From a checkpoint of a small transformer trained on Wikipedia: width 224.
Each number is 500 + 50 x the weight over its row's rms, rounded and kept within 0 to 999. Layers, rows and columns count from 0. Numbers have three digits each. The size before them is the row's rms in percent of the matrix's.

# layer 2 MLP down (transposed), 896x224, rms 0.0604, rows 619-647, columns 112-223
100:502585571473509541573502452497596521499543439494508578511453509432493439517505447540447487509410501551493553465516560518480441471527520521525536533523514478424421386463529428553627485434486594495528525496442592544419398434401520421405477441532505395571531503471486555426424528512515422518425367502516509461538460511550484475479505528490
111:485527504448514548574427482488467475523526494522546459513554580504473418493504546459441484468481449465484512542586493479389416526538461518548593649499481452477550491510551413499469420455469438515498550507500505448455506575534462502540529616526511593479465530528421515493506460433433503493416507360430539569516560500456551492513518484523
098:552422485501497540549436393445484478479488577538473557363530570524582538453559534524472529521545487468443528502474530469493440439508484439481459416569480523487542485534544476549455562523486442441503478561595533356554457471512477556528467465447468536578502565467512432463567507524490453540565537454532537434474534549565505466568493594492
099:457476465534541600431511529582532540515566458501433499455448462478476509381421493496522539546448441464456522469459507528423494496513535488577562563570483470457471512500466468440501541526504504481554373508495547473530554470530522474555502574472518505444504544517538541463592514581432362616484379504508453482521526578546522588456478519480
101:461537438561540532465462421541515510511526555507522379504482554563435526477549413549542527476504544471575578521480434442479447472501524422501544663415504445477463451499507516413459343601504451409503419483471523467526609480528429561497602569509492484498478450391496478538526436492597532493434451521526479441543467522574488493474459502566
104:530488521506534549471481491487439428471587634494530498433523420482586412417546532550596542520439550438484496539590521549550492499455499414525407458349497506493581585437530486505507459490529479575449494459478475469535456460478518430562600462519455427546480532519510514457537579600455458427416548527415429539495512481560472440525439520570
101:537528502571500587508415451591531548462528456535476430422455506445485460527556574465486542556605444538574551527557534459509480499532451476457413492532409510536485532402511456480484486508488550428534497541446420557540505473547518530463505484547487500497570510589443555497537568520527419485505433576532459517504505513475439436558545499493
095:482476446484523551472463473442458510487476526529511436539536567534496484554469478479496513573455463385509450541541529513503510543526585395453467466563535558383558505559550523463513394452553520542454464500440515429592565534500489465567511449437587497503541543499555473482591443492484519450560594556484483564571456431430567484526525466493
106:468457345483530579480561610430502599464421557430483448505566524499558528434563527471442477469574544412458443544509530471517504482537527522430446562464479408481517548550554584516492477536478530550541538508537390485526587503514507477522451459538545484521512513417503444446547524553533518492472477499482518550489490485450509510483444572463
118:500437520598483545430438504459501508542525501408520415435536536498489470540511473442493510593538435480445561507561498512503580456487579478553464515607507463624416570483468438500525526549535480475494546555498514484476417492498624542544507451612453570521581557555489528478550567515484484446495384473422399524478572583456563416535567440404
105:456497523463548506547445464497553597468529449456498431487535373470486469513548492489489510517494454550588538527425519484548510495445585513450465541463446474451500569520474560528524588532392510418403404477481535521466522407501465543653616496432574503527517561588529448537469570479538476474564454439497387393491521475503513449592594464540
093:490467425553502583466452427526516508491447519459521491518514514472574579470443504482465459555419549599482445544540569558447500556521507525522529493487547328420529595440536444486447448431529550540433449453519452536429528533385541553477455473515528530563470500489444455370522513438417551498456426502490519603498549493538437519453503573490
102:529578479513465434540521545486539499475573508491499541512480467544475541499525455442519492496481589469441524466521465479455518471484482460500534535495418501459403551539570472514499535496465477520559491403495446534565508540440459461571532472514543538484399434483482360394542523460453483525561538549572403476501460524460592509519466485453
094:506601532559483463530450391469610504529541460542537459505566454519533449472512579523486440453462479486463514543505490530525617490573503574440467420636486538539619475539536466496463524457531459456524528444477539552495532514515535628520495491516505522518480502486465519526483559449517541468582548583586500477581602470451531491508531464525
101:535456560526513489479522478512452577457489506496554451469560582431502550570578493424551500536522454538524567485479511432557429583466425452474420455481530508533528431511521538476405432492540589582455439451416584637510432486484533600457416517573547511464547584484485500513501457457519411467343528559531480428487494558470479473492582413451
094:453534464516618504537447458438559543480535486458393565563529497481488441472492478472558480390490490489513455538541476544466469391612488488480517514449483585511556487459424438608515484437498513489406424563517436425522494479581551403536420440500534493523507435464393492517551523517513394564622481502462533500561535549483505510592505555508
076:475444470503521530431531535482503450422457470503499487566534374539488575514453580527521448574493471556546460535494373494452546598496436431517576521392492476460424526456497550509585540491481446540439529504547480518566493544476546490504454509514546422437451571478417503452461490404477514435631494450517530580480546474590563527407493459436
100:561517474478516572503560471596529491492538439508465500504431508541496410402563427532539561522519530526505466427445485515442573450585502454542472427406467513564558545547511479449509563560401470514579495527566463446423478437592428515489498487547495495526510475447507536477594506466590502369494487544583498569572593523595521433536513476404
093:523515550520496534467580468597571495523526527564521592410527488459497540613522408441580454495506519525510516461444465514499501483492496484431494521575488420506392446466549528431442470510463509450465508520435473562497531475500541546678561464464530465495511522515410426495380478456454499498449444499449495566460562470464493469623478457475
082:553506478482625494508591523537476491526500541395582580502386565601514532537505535529563477461461417488547444450524458567436524473452544455469507497588587444576523496585510523559476489564389516520573429555449626439535491488533313518490497488535572526546497487504477464582515463512525447556547507573513524425499500462480476514528421521487
099:547464529465447453561449480474629496467507489445463403543401487539506533520503438552511469450555470496496551408622522568461526527516605558504473458531534476513492627552484452513519497503507407495531502440517503517368478458508558509433519450411489505492501447378438446423548564480495533509451394564510531533458525498584532464507580516510
097:595544480581547545494389475459567470514459540556535444555424545448471458567525396534535510437559515546460554415431509522363466504563447430402407510546574545499443506389525636419517492438560500432464531520469610469507525432486358555521543542478578466530461553601554424517469488430487546484363558544468536565438604560474475570556482488489
087:471472487512472477549502515513421437504565491448552438523504508466481540514557538540543577469558422501533477536476448490546475517496509441440493469455507567554506508508548579592482497523395455507541515609489501402533390490430592494562504563470427517488353466425605582426510564540566608439494461487538519525553485470560461515475491535548
101:481521476502554434443601555530555491576556557523531524515448418490492547562485495469492472471489558420511434465418402558434402467508533449519474497427465510471510455483481480483484517537532440543663592437539442505550537563516412456354555474505488517454480463492618494475552515490551544611534541460500455561548491417575504498449561486509
098:520486466487519494527463508506477460590527576472449469537541457397524518585525604522521376490579487424498466517610512487427542524530497498496420476547430471396483470451631488489517514538452439426468527502502540465509488527532523509443481484565538474585491429422552475469468485425518504518539584429553527544401503398571467523587397478547
094:482500478465501550540476367486510449527458497566520517452492562448496533430502518518525538538425407426550507549487477424564416385489512422500460569572482626559487441590570525495559533517506639487511536521468442527478393494475530462464403534506466572473560523530509467473501578442608505398480404443559474451497513437468537487535525527410
100:535446507446535580507482487591462454582366477456506535428464478548589518426495556417528602488480409466545477516523506449517488469505570442623505544503505503561442540474498493450411439509510464491515488441566547559536447462464521525470395448558550519511522500503495455546512527443483507466481511488457409524530568489477516497486437516453
100:479460541525431452515476471484529552538448493463548466516491457587542487507410503394440472572473473532506427456533491514559510512443488531414477566497439474389453511550546531569497445522489400473668551461529487489486471472392449499588449537492594498542432459444478485529440532493508510534380474522462499499623446406448537551485607557478
100:521503522427479473443467597507437505520531542511574464594481403512519519489410519507444474524517515520504580542457535446542537446523566573526470441497406434379530554564449574505513510531525401461606461580478538452480562545494460429525524535586463495404471445487435545513564481589436494505518580467553531632477555472514505564574496477578
# layer 2 MLP up, 896x224, rms 0.0603, rows 620-648, columns 112-223
109:485470494484520542566430442420425476598483385506506466522492471543380491479520613454550469477505463486491392528575415495515524472485392523538511579475467454584533505569533515401537451453474479524510545536461545596523483447544645540550480447562541529446495317451515465521508544500551568502464501457586555453506563508494556497569586548470
099:463408575484567522497502471429546513517506549444418554503461424529447565494452545497561569424486485543441496565466587480419450554446571570376498525475483503515424465586538538502466556536539527556438485445393517537552483546516474474425558530512440579469505402511464483528481510524480400490521485469469451492487542467563507573410543569465
102:499500477534535524572406589497578543461430501479474547537524464592449447517454442657451506440477508585390524533492537452583586464472454442478346513399431465453471539487522554579438450448497521534578534510513537511475525557570528473407418458487469458541439506401543530532541437449498478448511550457456458490490540532547483566497447478576
101:546465479463512499542503565444492526412497433453496463412514483484596459502580473489468550514530551476442458496519464615464545430532441524598492388507429544448561507544419370446531497513514497528572491475501495536483558545528571462561481484402504502509516554498467551425453466455456483484513458435504584558483550489464475579453423474475
097:458393593537549414512513508423453573582509409425457513556552574428464545558488496595397553454557466545544540511476522499467546427573534575552613470605473508517475408471541483504457623523523521489484507479499511557516557514506504489518469488537461547536480486515416440593451477471511595507540471529433528482498528491425473514492638457408
098:447560503467527487557468572396579472377543496504554527579529484626589504398582624529447440514466482507520517464489525513568451431599498507450572484374522478472483482463461510526459425506523501500444515499385589476468494614467485433558465474501507432494518545542532537513557524549503540469468502509430570460492438546530455525496492546501
093:555544498601495509532447493455436508405565564550498484484579575452501586474515586494530640462501457465586451571519418605463436405498469544532483426588537415585509472371480490582510559476409498453492474435484568567505508495562557497493468465488464468487464479571561489498566560548503505482450433469559538514531456560490456434556510493515
107:463529547475503438443434457568502436539533343511591502531514549455481514512393526513562563503445565605491552572590456512502561575469572508513445533496463558409465424472509474531520499538528504595561500435521445596431507585430504510478434460427596574532494565524438459538431565511451460520551516475479466567473379516472453478495574484535
115:452416560481474477431444550467549563455532464505489573476553493513592546513465415536534481507491512438511490512484526477603531507520526464461537508475488478464462630490443472491530510531514536618542447588506528463459462475515530483530415528544542528470451512538433514434499483444464548500469455571525567450521466498468424557442473505594
102:387458547527505508544515471449451428531501495495538532539585449498535526509486473480428507541541574479528558476589510474479501568491497520585423434498541568541498527450423484606521508586541509543473419549534488546613525466504522460464461486514517568508516418514530434528523530545419520402421491457403591504537530553509495547477514559538
101:527565541487521437503504514431417479504533452481558453469524498562507521459535465435473448414544459417534525518449535523536498423446527416459470541613433517497486435493520488567489499539483522448455524479479436558580501537674442422465445522421470484517478436500523509473532532569541531449534528573578530460578523480438562467444496508477
103:547423508449532457583562477556491471576505369503566424429469551474508534445522534502456457507446508535392495555570543501540461478503582440414472404536566427500483395518499479435545484492507585437546488571440455445573497498489524473490399459538469392543540507442579534518451421521474406450518532477567560486531469400548470492487549444544
100:499535443451477552480518498584539459437577478526512477506603479448484510443534484498426492536652527472447373444409432495555529515484456453512494441500561460510597535538424460539653547440500514479528513485545513503542443467466607519449556444582487513438416476450579556577568496501417522547402590480467531544609503509528514435468536449498
104:476431510583446569546552504545502590532432471529533507558487417581459519536490470587427415407509390428429501552475521522500414488456504473445528643436460514485465504415529479534536491487468486612444555475525614478495519492538534489571574518482560589555474456423476503418548624426456582438508530452441473484562498551527394541451450578510
102:494550560470396547510543551569524395488555449496555462387431536525480466453499482455519604541501494518471537531406497476486542546498579430409437456539498531473516344531568519554466491467480422516500496491569547560474460515487366494507538453561505419479498510589547432545473548576511533480484484438483524460536431492566455552406517519583
066:485435555430536465474523466530512511545489497489494458641532542475501484478471461501464526561483546567528513421507406531448549558624480379557488487441435477545444521569425497599464507518530582492437518442515529386522459429490533580540507386493543472482489495470539540573464487508469445446541515522449525419566540533501422433494484469535
099:498491557561467561508496477466483463525465539482558497436593428429479529456465396568512553568557506430465472491539493544547447405609536447463546566481554470480453508513475485583538497449491562547501503462450465327480508524537429527519503518530476441481482447535428437628576467506521420463521481464434433464538467426368548450370487571532
102:387496471547453545572458485503433530485408555529506501513455503384505420406523458615536564516446557448475563430537490539498505498426469555541472401480587471492483474511381481481581473525468466459498469485490452531486518522429439464548462524453607495506399509457428569566546606547508479478536480481514527543545465451510421514481542470525
088:535570542598475502496448527436563539524573505560501476554607503430527411484496479534537535460486526532443502478478435464499509524527467470578467549457477550401457425435436447568533465488592507481510602394504476485460430544556642422509543595450435424510521530513551526559500588500442492576467540554490525526467502493513445473435496526484
094:537482463581484494527509619580511574544433510524457521460549532610576515476545567465563565332535457424462462464427512471524445489485429449525465578409499436443553478429396534460489421534504501491528424535494519469543490474479500476428452559490491463445449549584453554505436544532439432461520476469457504522537515543484433523525445569460
093:441404429472525486504505522486468533479446526489342445488458560514487550458418511490549486523496459507481466493508561430530435527495447539559533457480475369490573497479410452484547533534450480508516465490513494506513519537503541536415519495594596512428520513509481474451537532565501461586497417479516507586468463526422450633443493488556
100:465472449456447495476553505508551517540471432602442509572568489566492475510511465465419496477485603427395479441439635489530620522477439486508476513546505540460497492463481427488488469469573518583393428477479488519451532550534453509441488558600508474494532487504491451539412485511495459485511515514519455434518452543405523445562504559508
097:533412503458601506505401465486470451531482528459514619494554472432510437463516532437498503526563468574522475520495548483635490472484419557528546457468559431535556483556464496557515484538550461482413475518562611512509492488474455479517466480470544453531518549448478593519465469521441549468472428607551458513497516561512497527458405542422
105:482433476519457448449591530545410488449432523526491543469581482485499484421553487464465373391446473489502434457592610427548456477428531503522535504594542447579488522520438467483450505516533481613467534511617550500508469402480483488501543511523500553483517528562457460567535539476546548503543460539517555546564448540451542487516573532482
095:466529466630385527570416502466491564532558567492550493507562513617498466509543495521510484512491513612473513479471658537441512443460596483510536477471531481404482509526447505453559565518480452500513490516554581497542452472443595496550475481493565477442450478459551521453465567573387581525502518468506534523438420605631454521472560407495
099:490573493570434500563502455462439550567468422440446524491599406547450526566548472468601523596539483522605569506453555435499379452478538458507461498533548505524483509486539479457574505454495550565580466489491474512476380537487459612496577559478614505416437533481441503529502432543409498502557451536461543522431462519495461509448401473471
097:401447518562586449490410531433503523562516509485566428461478506504464587436509469512608442433560487493509368453499558520458429493522473452510559539494454545580527507473473582494399571552491547479450512574437450445479531555530392540462403479541499552549565506495544438509487476525466514579567534498426485512467479405511488491442520510540
097:461496509512512565565513546413483512438536521488502497461619564425457511489519499528550537439507518565470535409526454505515465481547500549601529516433411480476416474534507463527571492578379481560503571459530434478588457509517495571533560535376515493599490536552518496521550531488417485463509523509437524537497553520452561491428435499507
118:487591438541506478550508439461559604445538532490439589513469466495576501412437475428516383461521429529484469449568428436532519536528517597579500506563555539521513435473488559551455450506412499510507535461499514510497400464504508525518550509498431475453442432448498495490447544572457515506541546477520503578582460598589521494445496483498